Each number is 50 + 12 x the weight over the matrix's rms, rounded and kept within 0 to 99. Layers, rows and columns count from 0.

# up: layer 2 MLP up, 3072x768, rms 0.0212, rows 1782-1834, columns 512-575
# down: layer 2 MLP down (transposed), 3072x768, rms 0.0127, rows 1782-1833, columns 512-575
up1782:43 40 56 59 50 46 53 55 60 62 64 49 67 52 43 63 45 59 50 66 37 51 40 39 56 59 32 45 66 40 64 34 61 65 50 56 39 49 26 87 51 52 86 64 45 50 41 54 35 51 57 60 47 51 37 39 58 42 58 72 43 52 59 33
down1782:56 53 63 56 33 44 51 41 49 46 43 46 61 42 33 72 23 46 47 49 36 40 43 48 51 64 41 40 38 37 32 58 47 50 61 46 41 42 40 28 50 62 74 39 48 66 46 68 35 63 59 33 44 55 38 60 37 61 44 47 31 28 42 45
up1783:54 54 64 30 65 80 47 62 43 39 57 36 55 71 55 48 67 61 42 45 49 49 66 53 42 49 31 57 53 57 49 54 47 67 54 44 73 37 68 67 37 38 94 60 56 53 57 50 46 47 37 28 50 60 54 38 42 46 37 57 49 48 49 59
down1783:51 56 46 71 35 45 45 51 70 36 47 49 67 46 46 43 59 32 52 78 26 56 38 29 60 68 38 48 44 40 50 49 54 42 55 40 53 65 60 49 58 49 42 25 49 51 70 53 63 57 48 50 46 55 29 22 54 46 64 58 50 36 47 48
up1784:66 36 30 44 39 29 55 59 35 44 45 54 71 40 56 42 47 37 63 49 55 60 61 44 35 47 40 47 30 53 92 45 56 50 39 58 50 55 67 57 59 42 50 33 44 49 56 54 61 42 37 30 61 52 37 31 52 59 48 45 41 74 35 42
down1784:50 50 38 61 60 51 52 65 66 63 58 64 47 62 48 76 48 62 33 52 52 50 39 55 78 57 29 54 43 43 52 60 44 62 49 57 47 64 49 29 58 47 58 45 56 48 24 40 61 28 55 40 49 55 59 43 53 36 48 44 64 73 68 49
up1785:61 68 72 47 71 59 40 40 46 46 52 43 62 48 56 53 65 25 38 39 60 49 47 56 62 42 63 53 37 48 25 69 51 59 67 60 43 31 61 41 38 57 57 60 74 62 44 28 40 41 32 39 59 39 67 49 30 50 63 61 35 60 53 35
down1785:66 53 61 35 43 46 54 38 48 56 56 60 33 44 62 42 42 32 74 31 37 51 51 57 33 50 43 43 54 46 39 52 34 49 61 43 64 51 55 50 40 34 53 52 39 37 48 45 35 62 57 32 51 39 69 52 48 53 30 58 64 76 24 50
up1786:52 46 52 47 58 63 42 60 52 40 56 56 56 58 69 56 78 54 57 56 31 57 50 46 65 46 50 53 36 29 57 40 64 43 55 54 44 41 52 51 55 80 50 44 31 32 79 55 60 62 29 32 56 62 44 56 39 56 58 54 42 56 60 47
down1786:50 62 70 40 38 58 46 63 70 60 38 50 68 61 41 41 46 35 37 49 45 38 42 61 47 65 56 35 43 51 44 41 39 72 38 43 50 48 38 65 33 29 41 59 50 66 25 54 39 53 49 55 32 32 46 53 78 55 62 70 05 47 46 41
up1787:71 28 51 60 52 49 43 47 43 63 50 62 62 50 62 55 78 45 38 61 37 58 79 57 42 27 57 50 46 53 53 54 52 69 49 60 34 59 54 38 67 60 46 68 51 47 69 51 52 61 45 49 65 45 48 49 67 58 77 51 48 45 53 50
down1787:65 43 58 57 41 53 30 56 55 63 47 19 43 46 67 49 44 37 44 47 52 39 61 70 49 66 10 40 39 32 49 59 33 47 51 73 52 41 36 79 40 45 43 50 31 65 65 69 32 74 44 48 51 44 55 42 42 42 46 53 33 51 38 37
up1788:62 39 58 42 87 48 64 53 56 71 62 83 22 35 45 48 38 41 35 49 43 56 79 72 61 37 49 71 36 49 59 44 60 30 35 56 59 63 61 49 60 46 52 48 48 52 24 39 33 66 39 66 21 69 58 60 51 44 61 54 60 53 48 49
down1788:55 60 21 57 29 59 65 45 30 54 47 58 55 47 53 54 34 65 36 50 40 67 38 61 47 73 33 55 49 42 59 62 49 60 57 37 67 57 63 65 36 50 56 50 55 52 57 48 29 08 58 66 63 74 33 50 69 31 50 62 40 30 62 53
up1789:58 50 69 74 49 48 46 67 48 62 43 48 41 46 39 47 49 47 26 42 59 56 51 75 52 47 57 66 63 47 43 26 48 57 65 35 60 35 33 53 60 39 52 64 48 45 41 52 57 41 37 49 67 42 59 45 39 30 61 57 73 58 48 60
down1789:48 52 43 42 56 67 55 57 59 43 55 59 40 68 27 53 61 67 63 44 46 47 52 61 38 59 34 67 40 23 51 38 45 45 62 41 28 60 29 52 33 35 50 42 65 18 49 32 65 57 53 66 71 36 42 52 45 49 64 49 64 66 53 54
up1790:56 60 33 52 57 53 37 61 52 44 52 59 52 58 42 53 57 43 48 38 47 37 43 49 54 49 47 48 52 39 61 49 60 48 62 54 66 59 71 61 60 44 56 64 59 55 69 49 47 39 39 50 47 45 58 47 56 37 43 43 33 35 60 40
down1790:52 62 41 40 59 39 45 32 23 60 43 57 46 44 52 49 54 52 46 41 56 55 23 33 60 42 45 46 43 46 72 30 56 30 39 56 45 33 68 49 43 31 43 63 41 31 42 43 46 47 51 47 58 60 48 56 65 40 66 48 40 26 48 45
up1791:47 50 40 61 75 66 50 57 59 48 49 35 50 47 57 32 62 22 74 57 21 49 54 19 41 62 34 53 66 56 44 62 61 57 49 31 50 46 62 46 54 36 45 45 43 27 69 50 56 52 23 19 52 60 25 54 51 68 53 59 45 47 33 58
down1791:55 44 60 62 47 48 54 33 52 38 69 47 66 43 39 57 38 57 20 41 56 38 48 39 50 43 54 63 52 41 44 48 39 71 70 63 27 60 32 49 41 61 58 50 59 61 57 55 43 78 60 61 50 73 60 29 66 53 61 56 48 61 33 55
up1792:63 49 52 54 74 56 43 45 43 34 43 62 49 62 62 34 44 55 41 76 31 15 45 35 71 60 43 34 46 59 62 33 75 55 66 61 59 76 36 62 55 58 84 34 57 41 52 44 60 71 54 56 72 33 80 49 36 52 60 64 49 48 54 51
down1792:49 69 37 55 60 54 56 55 20 44 45 48 47 43 57 40 58 54 71 32 36 73 40 37 31 68 65 46 33 64 56 47 47 31 45 42 68 61 34 46 65 34 76 33 47 47 46 86 23 43 57 38 41 81 24 54 48 41 67 48 64 27 64 46
up1793:40 19 51 31 36 48 34 37 63 32 49 51 56 32 67 45 37 49 34 69 59 58 55 60 53 75 68 43 43 43 61 47 39 49 45 27 61 50 52 57 52 38 38 50 51 52 61 66 54 38 39 48 37 56 42 47 43 61 63 42 65 17 63 47
down1793:57 58 58 74 22 55 71 50 46 43 61 53 48 42 49 47 43 64 58 35 33 33 48 50 43 47 48 39 57 73 56 43 58 43 53 46 26 44 61 51 29 49 54 32 29 82 45 25 50 50 58 63 60 40 54 30 71 52 41 74 42 59 42 70
up1794:65 19 73 62 45 57 51 57 59 51 52 51 64 58 52 54 36 28 66 55 55 20 62 62 46 61 36 41 52 51 61 51 64 55 54 44 64 67 43 79 48 58 39 53 30 43 70 58 51 42 54 28 60 34 59 69 57 53 47 52 35 52 63 35
down1794:56 60 68 55 51 57 47 57 17 33 48 40 28 60 37 38 47 60 30 69 62 48 49 42 41 77 26 61 40 43 68 45 41 44 36 46 48 64 65 68 25 51 48 51 35 38 53 46 44 31 55 65 75 52 42 74 48 58 63 63 61 56 64 48
up1795:53 48 47 53 51 43 35 67 74 37 76 57 37 74 55 55 30 38 51 62 49 37 59 59 54 38 64 19 35 49 50 57 62 53 40 83 62 61 54 60 32 50 62 44 46 43 45 61 29 39 63 34 51 44 57 66 47 46 48 38 54 26 29 30
down1795:64 73 29 59 45 28 58 58 55 44 55 51 40 56 44 42 67 36 39 35 68 62 29 33 51 61 42 40 33 72 70 50 19 22 48 49 91 50 37 54 41 58 43 55 53 44 36 63 57 58 60 47 68 62 41 71 59 73 45 41 46 20 52 58
up1796:57 40 37 57 53 52 60 37 59 44 61 51 49 46 57 48 55 41 59 58 54 62 58 53 54 56 70 50 44 67 61 33 57 57 60 62 49 41 46 48 63 41 61 68 24 35 59 67 59 52 29 53 48 52 40 49 43 41 61 62 42 43 37 52
down1796:31 53 54 44 51 47 34 63 50 46 33 56 38 43 51 46 50 45 66 50 40 46 33 40 40 52 36 52 41 52 53 43 60 51 49 50 34 49 44 37 55 73 45 38 50 47 45 43 56 42 43 41 33 45 53 32 59 78 34 59 45 63 39 57
up1797:56 41 67 52 65 43 46 72 50 72 43 50 52 48 53 63 58 49 45 70 57 67 41 36 63 55 50 64 50 49 36 40 66 45 53 41 43 51 58 47 76 41 58 66 45 60 51 71 63 52 34 44 38 57 35 43 68 58 62 45 50 37 69 52
down1797:54 52 59 59 39 60 48 52 54 42 54 59 49 61 54 43 55 53 64 57 41 40 61 46 57 41 54 31 69 62 48 33 45 44 39 63 57 48 37 53 25 40 50 22 48 49 39 58 54 54 42 47 44 59 50 60 48 38 59 45 56 50 33 52
up1798:67 55 37 56 60 52 39 58 40 50 51 30 52 51 65 49 40 54 46 48 56 40 55 59 62 50 37 42 49 56 51 37 67 75 47 39 63 54 76 45 56 56 58 58 50 49 55 58 56 48 45 46 54 75 59 44 58 55 59 42 41 46 31 54
down1798:50 47 38 62 57 50 62 56 65 50 49 30 34 41 49 63 46 32 43 46 45 45 57 52 56 37 49 47 49 49 57 55 50 44 37 45 56 28 41 59 58 55 39 46 30 30 41 54 70 46 50 63 52 37 60 45 27 55 52 53 44 74 58 84
up1799:43 56 50 47 58 57 64 65 55 52 58 81 40 53 52 39 76 43 47 49 76 26 72 53 65 57 56 61 55 36 53 49 49 33 61 19 67 52 40 65 38 36 69 31 34 24 34 61 34 69 58 42 46 61 51 39 55 69 54 46 45 44 57 39
down1799:50 41 50 52 57 51 50 47 22 38 57 71 27 39 46 60 52 53 52 78 64 48 50 50 62 40 43 50 29 47 34 26 77 55 53 45 47 40 52 42 55 65 53 47 45 65 42 67 47 38 43 70 72 40 31 57 41 72 48 50 59 48 46 32
up1800:60 60 48 48 47 54 39 65 49 46 59 62 37 69 44 40 66 34 34 47 63 30 61 63 48 63 54 53 35 30 78 67 65 49 68 78 40 51 52 46 46 54 50 38 56 62 55 61 33 71 50 47 48 66 47 44 54 44 49 40 41 51 51 84
down1800:71 56 31 49 64 47 49 44 63 51 61 57 21 70 54 58 73 44 57 31 33 65 32 71 49 68 57 55 32 55 44 56 69 29 49 20 59 54 52 34 64 25 65 60 36 58 37 33 63 50 31 56 65 37 45 72 47 37 46 36 48 54 32 60
up1801:61 35 48 58 36 59 62 58 35 52 68 49 30 65 56 33 71 29 38 47 46 42 63 52 53 43 45 50 66 47 48 60 31 35 47 45 54 75 56 76 60 46 39 30 54 19 56 51 51 52 62 66 51 62 46 47 34 48 48 51 43 69 53 34
down1801:53 36 49 66 58 59 41 56 45 45 51 56 37 41 27 40 42 37 58 48 72 52 51 52 55 56 48 62 67 52 38 39 29 54 33 41 45 40 41 53 58 57 45 43 53 53 53 36 69 49 31 61 51 66 51 58 58 42 54 56 55 48 57 50
up1802:68 65 40 52 50 49 54 69 32 55 56 48 34 40 56 43 57 71 70 30 53 51 44 53 44 55 48 56 65 58 43 64 39 49 53 33 57 50 46 47 52 51 70 54 50 43 58 47 49 44 65 41 46 53 33 58 40 39 41 47 36 44 42 54
down1802:57 52 66 39 52 47 54 46 44 39 46 54 75 46 73 54 51 40 37 63 48 55 68 30 37 48 61 37 24 36 63 54 42 54 48 37 22 58 66 56 36 35 29 60 49 69 37 45 58 45 53 36 54 46 61 12 62 60 59 61 51 49 70 50
up1803:68 36 42 50 46 49 30 44 54 56 68 65 48 56 48 46 38 46 64 67 29 46 36 60 41 39 69 71 51 65 55 56 46 63 52 35 56 50 60 54 71 38 50 45 46 65 69 47 47 43 66 43 71 42 47 56 55 57 43 56 40 43 56 35
down1803:38 46 64 45 62 52 56 38 43 60 39 56 61 34 42 45 28 39 32 52 59 56 32 31 55 47 59 48 45 50 61 43 54 54 49 44 57 54 60 60 41 65 50 50 47 56 34 53 58 48 62 51 31 65 45 77 37 52 65 45 35 60 42 31
up1804:73 47 39 36 72 40 47 55 25 81 64 52 66 36 58 49 55 44 61 37 29 44 48 44 56 37 76 48 52 37 60 49 56 59 61 34 42 66 39 46 51 66 72 43 63 70 61 37 52 34 43 51 40 69 41 38 47 67 39 52 44 39 53 31
down1804:62 51 68 52 49 24 37 18 40 35 26 59 60 43 49 40 23 65 69 51 57 59 50 48 46 78 53 67 36 48 58 58 56 33 57 61 62 67 51 74 47 64 59 55 54 52 50 62 20 52 58 54 66 37 57 55 67 52 55 41 59 43 41 71
up1805:39 39 56 42 43 71 61 47 50 46 40 51 46 50 41 38 72 48 32 39 37 35 57 54 57 42 37 50 68 42 51 51 42 49 49 34 59 81 44 58 59 54 60 43 57 30 45 55 51 51 54 46 47 63 39 48 74 33 50 45 48 48 43 54
down1805:75 66 36 47 43 60 38 29 46 54 49 43 45 52 64 48 44 59 64 63 59 52 40 44 31 44 61 40 51 29 64 54 07 44 55 59 59 32 27 53 40 57 73 42 49 47 45 56 55 55 35 51 61 18 39 54 47 65 48 42 66 51 59 39
up1806:47 29 74 59 44 39 50 52 67 43 66 69 50 63 40 63 48 46 43 60 71 54 72 69 60 59 52 65 28 39 30 42 67 54 58 54 62 64 50 59 54 43 66 23 52 52 61 60 56 47 73 44 61 44 57 44 68 39 41 47 49 42 53 38
down1806:66 45 49 51 71 74 50 39 40 54 46 61 33 62 41 59 42 53 61 61 23 44 48 31 23 47 53 58 58 44 59 43 51 49 49 55 46 58 53 47 39 45 46 56 42 51 46 51 45 63 45 66 53 58 56 71 69 42 52 46 55 74 44 65
up1807:57 24 54 47 29 58 52 65 39 56 71 48 51 58 49 49 59 44 54 44 66 41 73 52 38 38 45 50 12 35 54 28 67 47 42 46 70 66 40 34 47 48 34 38 57 37 37 47 75 61 53 48 37 57 38 55 28 15 44 53 40 26 54 60
down1807:36 54 70 41 51 67 68 54 42 48 47 66 64 42 62 34 59 43 21 44 54 33 51 55 75 48 61 59 61 39 40 54 57 26 45 40 40 61 45 44 37 56 53 50 68 45 36 56 62 53 35 50 67 56 53 36 59 55 58 49 54 65 48 54
up1808:57 39 42 50 51 43 50 69 49 60 73 39 46 42 47 75 36 37 63 45 29 45 57 58 45 31 50 26 44 67 47 56 68 38 41 36 39 51 74 53 65 54 31 67 59 69 58 49 42 55 30 18 54 47 50 46 69 46 44 52 48 61 65 58
down1808:62 53 46 55 65 39 48 58 43 61 47 45 38 62 28 34 55 46 66 53 52 77 70 34 60 42 43 39 37 53 46 60 65 47 62 51 63 40 38 40 35 43 39 53 52 50 46 58 35 55 91 51 60 56 29 76 11 58 53 46 50 42 47 49
up1809:39 59 53 46 54 47 51 63 40 48 70 59 60 73 58 43 56 39 61 54 53 54 62 72 45 57 40 30 53 84 82 60 59 65 49 45 50 49 52 49 61 56 73 51 31 47 73 63 51 27 47 43 54 41 51 36 31 51 48 44 43 39 49 34
down1809:55 53 60 50 58 55 37 47 46 52 38 49 57 38 35 82 71 39 63 44 34 55 48 54 47 67 58 55 62 46 48 49 18 40 38 42 51 57 46 52 59 72 23 42 46 48 37 51 50 48 52 57 41 70 45 54 66 62 39 36 51 55 42 40
up1810:47 52 46 36 61 52 60 39 35 35 71 67 46 34 42 72 57 32 42 44 59 52 73 62 58 29 54 58 53 65 49 41 63 55 62 53 32 62 58 58 50 21 56 60 45 30 43 71 55 43 47 37 40 56 52 56 60 50 46 65 54 62 55 38
down1810:48 57 45 60 66 50 53 30 50 34 61 53 64 48 42 43 28 65 56 56 47 58 34 52 36 55 55 44 57 53 52 39 62 43 62 26 44 58 66 65 49 54 45 46 33 38 69 65 36 44 47 51 51 55 28 31 62 41 60 42 37 34 48 78
up1811:64 54 55 45 32 63 58 35 55 60 40 49 43 39 61 43 59 36 50 49 50 26 46 45 36 76 32 38 59 60 43 25 55 56 52 44 39 58 58 53 47 48 51 81 47 46 48 45 47 59 45 44 41 35 59 45 38 51 40 62 35 44 47 61
down1811:55 38 40 51 53 47 54 58 43 50 40 41 31 53 61 52 45 49 53 44 40 49 38 61 27 44 75 48 55 39 45 67 43 66 50 43 48 41 66 48 41 30 30 43 44 60 34 49 57 42 72 61 59 63 48 38 33 59 43 52 32 60 40 37
up1812:46 44 41 41 63 41 60 42 56 51 41 44 59 39 58 71 64 46 50 58 79 78 48 63 40 61 67 40 62 67 44 55 71 58 55 53 45 53 74 60 44 37 31 57 55 77 53 75 29 34 35 67 63 51 37 45 39 39 53 62 38 50 69 62
down1812:44 61 55 60 32 47 35 53 46 64 67 64 47 52 61 34 70 72 38 45 47 38 73 59 14 37 46 36 54 54 71 58 62 62 65 61 45 38 42 60 52 30 46 75 52 51 30 54 36 36 44 47 65 54 34 72 59 53 40 51 49 43 58 52
up1813:43 39 60 57 60 50 47 53 45 45 80 79 44 49 53 66 61 51 53 38 64 52 51 43 28 30 49 59 50 53 58 50 54 61 42 55 60 40 36 61 47 51 43 52 57 60 48 46 50 63 27 43 55 55 30 39 65 50 78 58 48 50 56 57
down1813:52 59 58 50 42 27 53 39 31 53 37 57 39 24 38 36 42 38 23 54 42 71 78 45 32 65 47 50 43 55 46 68 64 42 32 58 43 57 88 50 34 43 74 34 44 64 42 35 46 30 44 41 52 57 49 57 62 63 20 71 49 32 51 37
up1814:50 54 58 47 45 29 38 53 44 57 61 64 33 54 48 54 40 64 50 42 56 51 59 60 51 59 40 54 49 45 56 44 52 41 60 49 61 40 70 59 64 40 54 45 43 40 68 60 41 56 42 47 45 61 47 62 41 51 40 33 53 48 43 50
down1814:60 55 58 67 67 52 44 43 45 52 72 59 49 38 59 39 37 42 29 38 36 46 29 36 40 41 40 41 46 69 38 46 63 67 36 51 58 53 50 50 48 41 58 40 49 61 58 51 50 75 54 58 59 54 38 31 46 60 50 56 50 45 60 70
up1815:63 41 55 48 57 45 42 42 55 76 29 47 38 50 63 55 63 53 29 60 34 37 67 68 40 36 57 26 37 65 58 56 39 56 53 50 35 65 38 52 67 54 47 56 64 47 27 49 53 43 58 44 59 69 49 62 64 42 59 47 62 36 64 74
down1815:57 59 55 49 22 57 39 49 41 57 65 33 40 48 59 50 43 43 62 55 51 67 42 38 59 56 48 62 52 33 46 42 43 25 47 57 50 63 50 54 36 66 45 09 36 63 48 49 50 53 36 78 43 52 49 44 51 54 52 59 37 42 43 63
up1816:62 46 55 61 68 46 45 39 47 53 62 52 59 50 58 39 55 60 44 59 52 52 64 50 65 53 63 73 44 53 53 52 65 63 61 39 37 56 66 54 55 40 64 39 40 20 40 64 52 50 35 50 48 64 38 28 50 67 50 58 45 37 59 44
down1816:56 40 69 48 42 48 48 68 43 63 45 50 49 57 44 65 58 36 57 67 36 57 47 48 38 41 61 44 54 41 58 53 61 43 61 46 61 53 37 49 65 34 53 37 54 57 61 50 61 52 80 31 59 45 41 38 45 43 22 41 64 62 55 54
up1817:63 35 44 37 55 40 32 27 39 78 59 60 35 44 75 55 51 46 47 68 32 35 49 58 58 48 56 67 64 43 63 41 42 58 48 58 41 48 89 74 63 39 54 55 41 49 40 63 71 50 44 57 32 67 40 48 62 51 31 71 46 50 39 25
down1817:71 59 63 62 40 66 45 35 46 44 62 36 50 42 43 56 38 51 48 44 41 51 57 29 35 69 53 47 55 47 38 61 50 49 67 64 60 36 24 48 49 65 52 56 48 65 71 65 54 42 64 50 44 38 57 42 61 53 58 56 81 71 48 78
up1818:58 32 64 29 48 45 40 31 48 61 42 63 61 49 51 64 56 62 48 50 49 58 40 55 69 38 37 18 38 77 67 54 77 54 40 49 60 76 43 46 51 45 66 64 56 32 33 53 56 52 59 61 42 49 53 40 51 46 64 53 59 63 66 69
down1818:52 45 41 61 54 67 80 68 54 17 36 66 57 47 36 70 32 55 52 43 25 50 51 75 61 37 43 27 62 60 49 51 60 45 41 32 50 16 69 50 47 38 35 50 61 47 72 45 49 52 70 45 58 56 72 64 48 54 27 49 39 36 52 77
up1819:50 54 44 62 54 47 53 76 56 43 69 44 48 50 42 46 55 81 72 35 39 58 63 63 88 23 54 62 74 42 58 33 50 55 53 47 42 56 41 54 57 54 46 37 47 55 75 48 47 38 49 56 63 60 28 35 52 57 62 58 51 40 60 36
down1819:35 62 49 27 40 52 27 27 60 52 59 53 52 40 39 37 51 53 29 62 68 57 53 59 39 49 54 47 42 69 43 55 55 55 51 62 42 53 30 45 57 61 48 49 35 61 59 58 60 49 26 48 54 42 57 37 35 52 57 48 57 52 40 58
up1820:51 38 64 35 13 37 71 58 54 52 79 46 21 51 56 54 57 34 47 88 57 57 41 35 37 64 33 50 52 29 49 31 51 44 62 69 44 74 58 61 59 56 66 62 34 49 56 57 33 32 56 27 46 60 44 49 48 37 26 58 50 65 58 49
down1820:55 71 44 61 55 47 41 74 64 65 33 53 38 44 70 71 65 53 70 62 43 68 50 46 50 53 26 61 29 76 71 50 42 75 46 71 54 29 92 55 34 59 54 33 39 41 64 31 27 39 48 55 45 49 37 60 54 57 46 47 33 49 39 29
up1821:64 55 48 47 33 61 68 56 23 45 55 46 43 61 47 84 53 33 52 46 59 58 60 51 38 62 37 20 49 41 62 51 57 46 55 45 57 54 41 59 65 47 51 51 43 41 41 62 30 52 49 38 69 21 47 58 33 52 30 52 36 36 49 51
down1821:66 57 58 54 39 58 48 53 62 19 48 52 57 58 29 43 39 60 45 39 45 59 52 56 53 49 66 65 48 53 57 58 68 43 47 49 35 61 67 42 32 45 55 58 42 28 67 42 58 38 46 71 70 43 45 60 40 60 58 57 56 46 39 55
up1822:51 63 64 47 53 72 51 34 64 51 41 74 53 54 48 49 63 16 42 51 79 35 54 60 52 68 37 60 46 68 43 49 83 33 53 33 57 71 55 52 30 41 44 69 42 54 41 66 70 50 32 56 46 48 43 69 53 42 49 64 43 51 49 58
down1822:45 27 52 62 57 50 64 40 43 77 35 36 54 73 48 61 42 55 62 69 38 44 57 52 59 64 64 37 58 32 41 43 39 30 41 50 73 42 20 59 47 47 68 34 58 49 69 54 37 59 41 50 36 25 45 49 30 44 40 52 63 54 45 55
up1823:52 46 61 50 54 52 58 70 50 51 59 56 54 60 64 68 75 43 45 24 42 50 53 60 59 52 53 44 79 61 66 56 53 40 40 65 61 67 53 66 44 57 44 50 50 42 43 66 48 36 40 51 40 74 60 56 63 45 37 53 35 61 39 71
down1823:45 56 45 46 38 60 49 52 49 48 45 55 50 57 48 64 70 37 43 56 44 57 32 52 38 49 46 57 37 63 38 34 55 54 79 42 62 37 45 52 52 41 45 48 60 43 39 47 30 23 59 47 60 14 79 48 58 66 54 36 45 46 70 48
up1824:55 82 43 38 58 24 66 54 45 27 47 55 54 77 64 45 53 50 60 36 28 42 38 76 41 52 60 41 35 37 45 52 41 47 47 57 60 65 82 52 51 45 34 50 42 32 44 52 41 42 43 40 49 38 45 42 37 44 68 71 49 37 35 50
down1824:52 62 31 56 47 62 71 23 53 49 38 61 46 47 64 36 52 61 42 56 44 54 43 46 43 59 50 62 52 59 33 68 61 23 45 48 40 47 63 64 38 59 31 39 66 48 49 64 25 67 73 55 16 28 49 44 45 68 53 77 38 50 67 33
up1825:47 28 44 73 39 34 47 61 55 54 69 50 65 75 37 50 61 57 49 52 68 48 56 79 47 21 45 63 75 48 45 62 45 49 45 47 55 80 55 53 64 31 48 64 62 59 35 56 48 19 44 31 35 26 41 45 47 27 57 58 57 60 44 39
down1825:48 69 32 28 58 64 49 35 44 66 44 27 45 45 43 41 58 43 73 35 52 54 27 59 39 52 53 36 43 45 52 26 66 34 58 50 61 08 56 49 36 58 47 68 53 62 58 34 54 73 50 56 43 39 64 56 49 53 67 12 49 33 59 47
up1826:57 54 41 37 61 51 74 70 47 50 32 75 53 63 47 58 60 41 60 58 64 27 35 46 62 50 29 53 55 54 53 52 45 47 24 53 38 55 61 55 59 22 56 57 45 42 34 70 61 62 71 64 43 32 58 68 30 70 72 65 09 46 52 40
down1826:39 42 58 55 34 42 49 64 55 54 56 54 51 41 44 44 54 46 60 64 42 57 62 48 36 64 52 56 42 34 21 31 44 65 58 15 37 56 67 56 65 39 32 57 53 52 93 53 55 78 35 39 36 41 46 34 44 68 50 47 40 42 45 41
up1827:74 65 47 74 46 37 44 33 51 32 75 65 52 49 57 58 24 38 45 25 63 51 57 56 59 57 48 38 71 75 54 75 68 52 26 39 86 52 58 44 52 25 40 41 24 44 80 62 43 71 59 38 50 39 24 32 40 29 59 43 56 63 37 36
down1827:37 47 39 29 39 55 52 58 34 56 73 51 58 47 40 38 60 42 27 61 43 52 56 26 56 47 49 48 64 55 39 54 63 54 52 47 62 22 74 52 63 62 33 28 59 57 45 49 55 42 45 56 42 62 46 37 48 68 44 51 62 48 64 41
up1828:48 67 42 58 42 46 79 52 58 55 55 56 38 52 56 39 58 62 57 59 73 34 40 50 54 69 48 61 39 43 64 58 45 31 43 44 52 33 39 72 72 43 35 40 36 58 65 67 62 59 40 46 56 55 25 58 39 49 60 51 51 25 63 55
down1828:49 42 51 46 40 56 50 30 13 52 62 51 56 52 31 51 61 47 55 44 26 44 65 47 64 64 40 30 73 38 65 64 54 67 65 39 48 46 42 60 56 44 62 50 59 52 41 46 52 43 52 54 44 57 63 57 56 45 35 42 47 62 41 29
up1829:51 25 52 63 65 65 65 52 43 43 43 69 40 62 56 46 45 04 38 70 46 62 48 74 38 61 75 49 67 59 56 55 50 51 42 72 52 34 55 62 36 25 69 36 45 22 41 54 53 56 44 56 47 41 47 42 34 47 35 51 45 45 64 47
down1829:57 34 47 43 45 43 60 62 43 56 47 30 69 41 66 49 62 67 51 43 54 61 53 75 46 44 52 39 74 40 65 49 54 32 62 43 39 78 53 57 54 63 43 56 61 47 71 44 62 31 72 32 61 55 50 73 61 49 68 54 71 44 47 58
up1830:45 37 58 57 25 28 54 63 45 50 50 64 65 58 51 60 56 64 57 60 66 60 74 45 62 49 55 25 36 66 65 45 44 45 27 16 60 60 60 50 55 58 62 73 73 53 64 59 42 59 58 38 47 48 27 44 41 60 45 52 40 57 54 51
down1830:55 52 32 63 38 60 29 68 57 67 53 24 53 40 65 48 74 34 61 61 58 55 41 55 44 64 48 71 73 69 50 52 65 42 43 56 52 46 45 16 76 43 77 74 61 76 57 44 57 45 51 58 54 65 53 47 37 62 72 45 41 38 60 64
up1831:56 55 59 45 77 61 52 50 35 61 49 53 66 60 70 50 58 57 37 62 54 42 50 41 62 42 49 49 58 41 60 11 66 40 54 85 56 54 48 26 40 39 51 60 45 57 25 56 21 42 32 40 56 59 33 37 72 48 75 39 50 57 45 38
down1831:42 34 50 43 56 29 55 47 66 61 57 48 32 14 29 43 58 51 57 65 39 59 35 55 49 60 60 64 41 55 39 51 47 74 46 51 52 74 43 40 52 55 59 42 64 31 58 56 40 35 65 53 68 47 69 48 54 53 23 66 46 69 63 38
up1832:51 36 50 44 25 38 68 38 43 39 49 36 64 54 46 80 57 35 53 46 42 45 41 76 69 53 38 51 53 55 46 56 40 45 52 39 41 55 49 61 71 34 39 50 48 41 58 36 59 57 29 29 47 37 50 51 61 46 45 58 43 62 45 38
down1832:46 41 73 60 64 44 68 48 60 40 56 59 36 50 74 69 67 29 31 41 79 49 70 50 35 48 60 47 59 50 68 47 64 61 49 69 59 40 40 22 51 32 58 51 47 58 23 45 37 71 63 55 46 58 54 45 36 75 55 51 59 49 60 38
up1833:56 45 43 37 33 46 49 55 26 41 44 54 52 57 60 32 46 48 36 66 44 31 53 55 47 61 58 37 52 55 57 53 47 54 68 72 53 64 60 51 60 59 55 66 48 59 36 48 48 50 60 66 50 70 50 29 51 62 36 67 51 45 55 46
down1833:49 58 41 74 56 56 43 32 59 62 48 29 45 50 38 49 57 43 51 54 68 52 65 31 54 42 59 50 47 67 66 47 58 47 37 47 53 28 56 62 41 47 47 37 49 33 68 69 48 63 44 42 42 55 34 59 47 37 44 30 35 68 48 61
up1834:60 45 54 65 58 35 71 40 45 50 45 56 30 29 61 41 55 57 13 39 42 20 44 59 63 54 52 51 50 42 36 41 47 48 20 68 46 42 54 71 58 46 51 58 73 53 61 49 15 46 70 45 57 70 44 64 79 37 56 46 48 60 53 68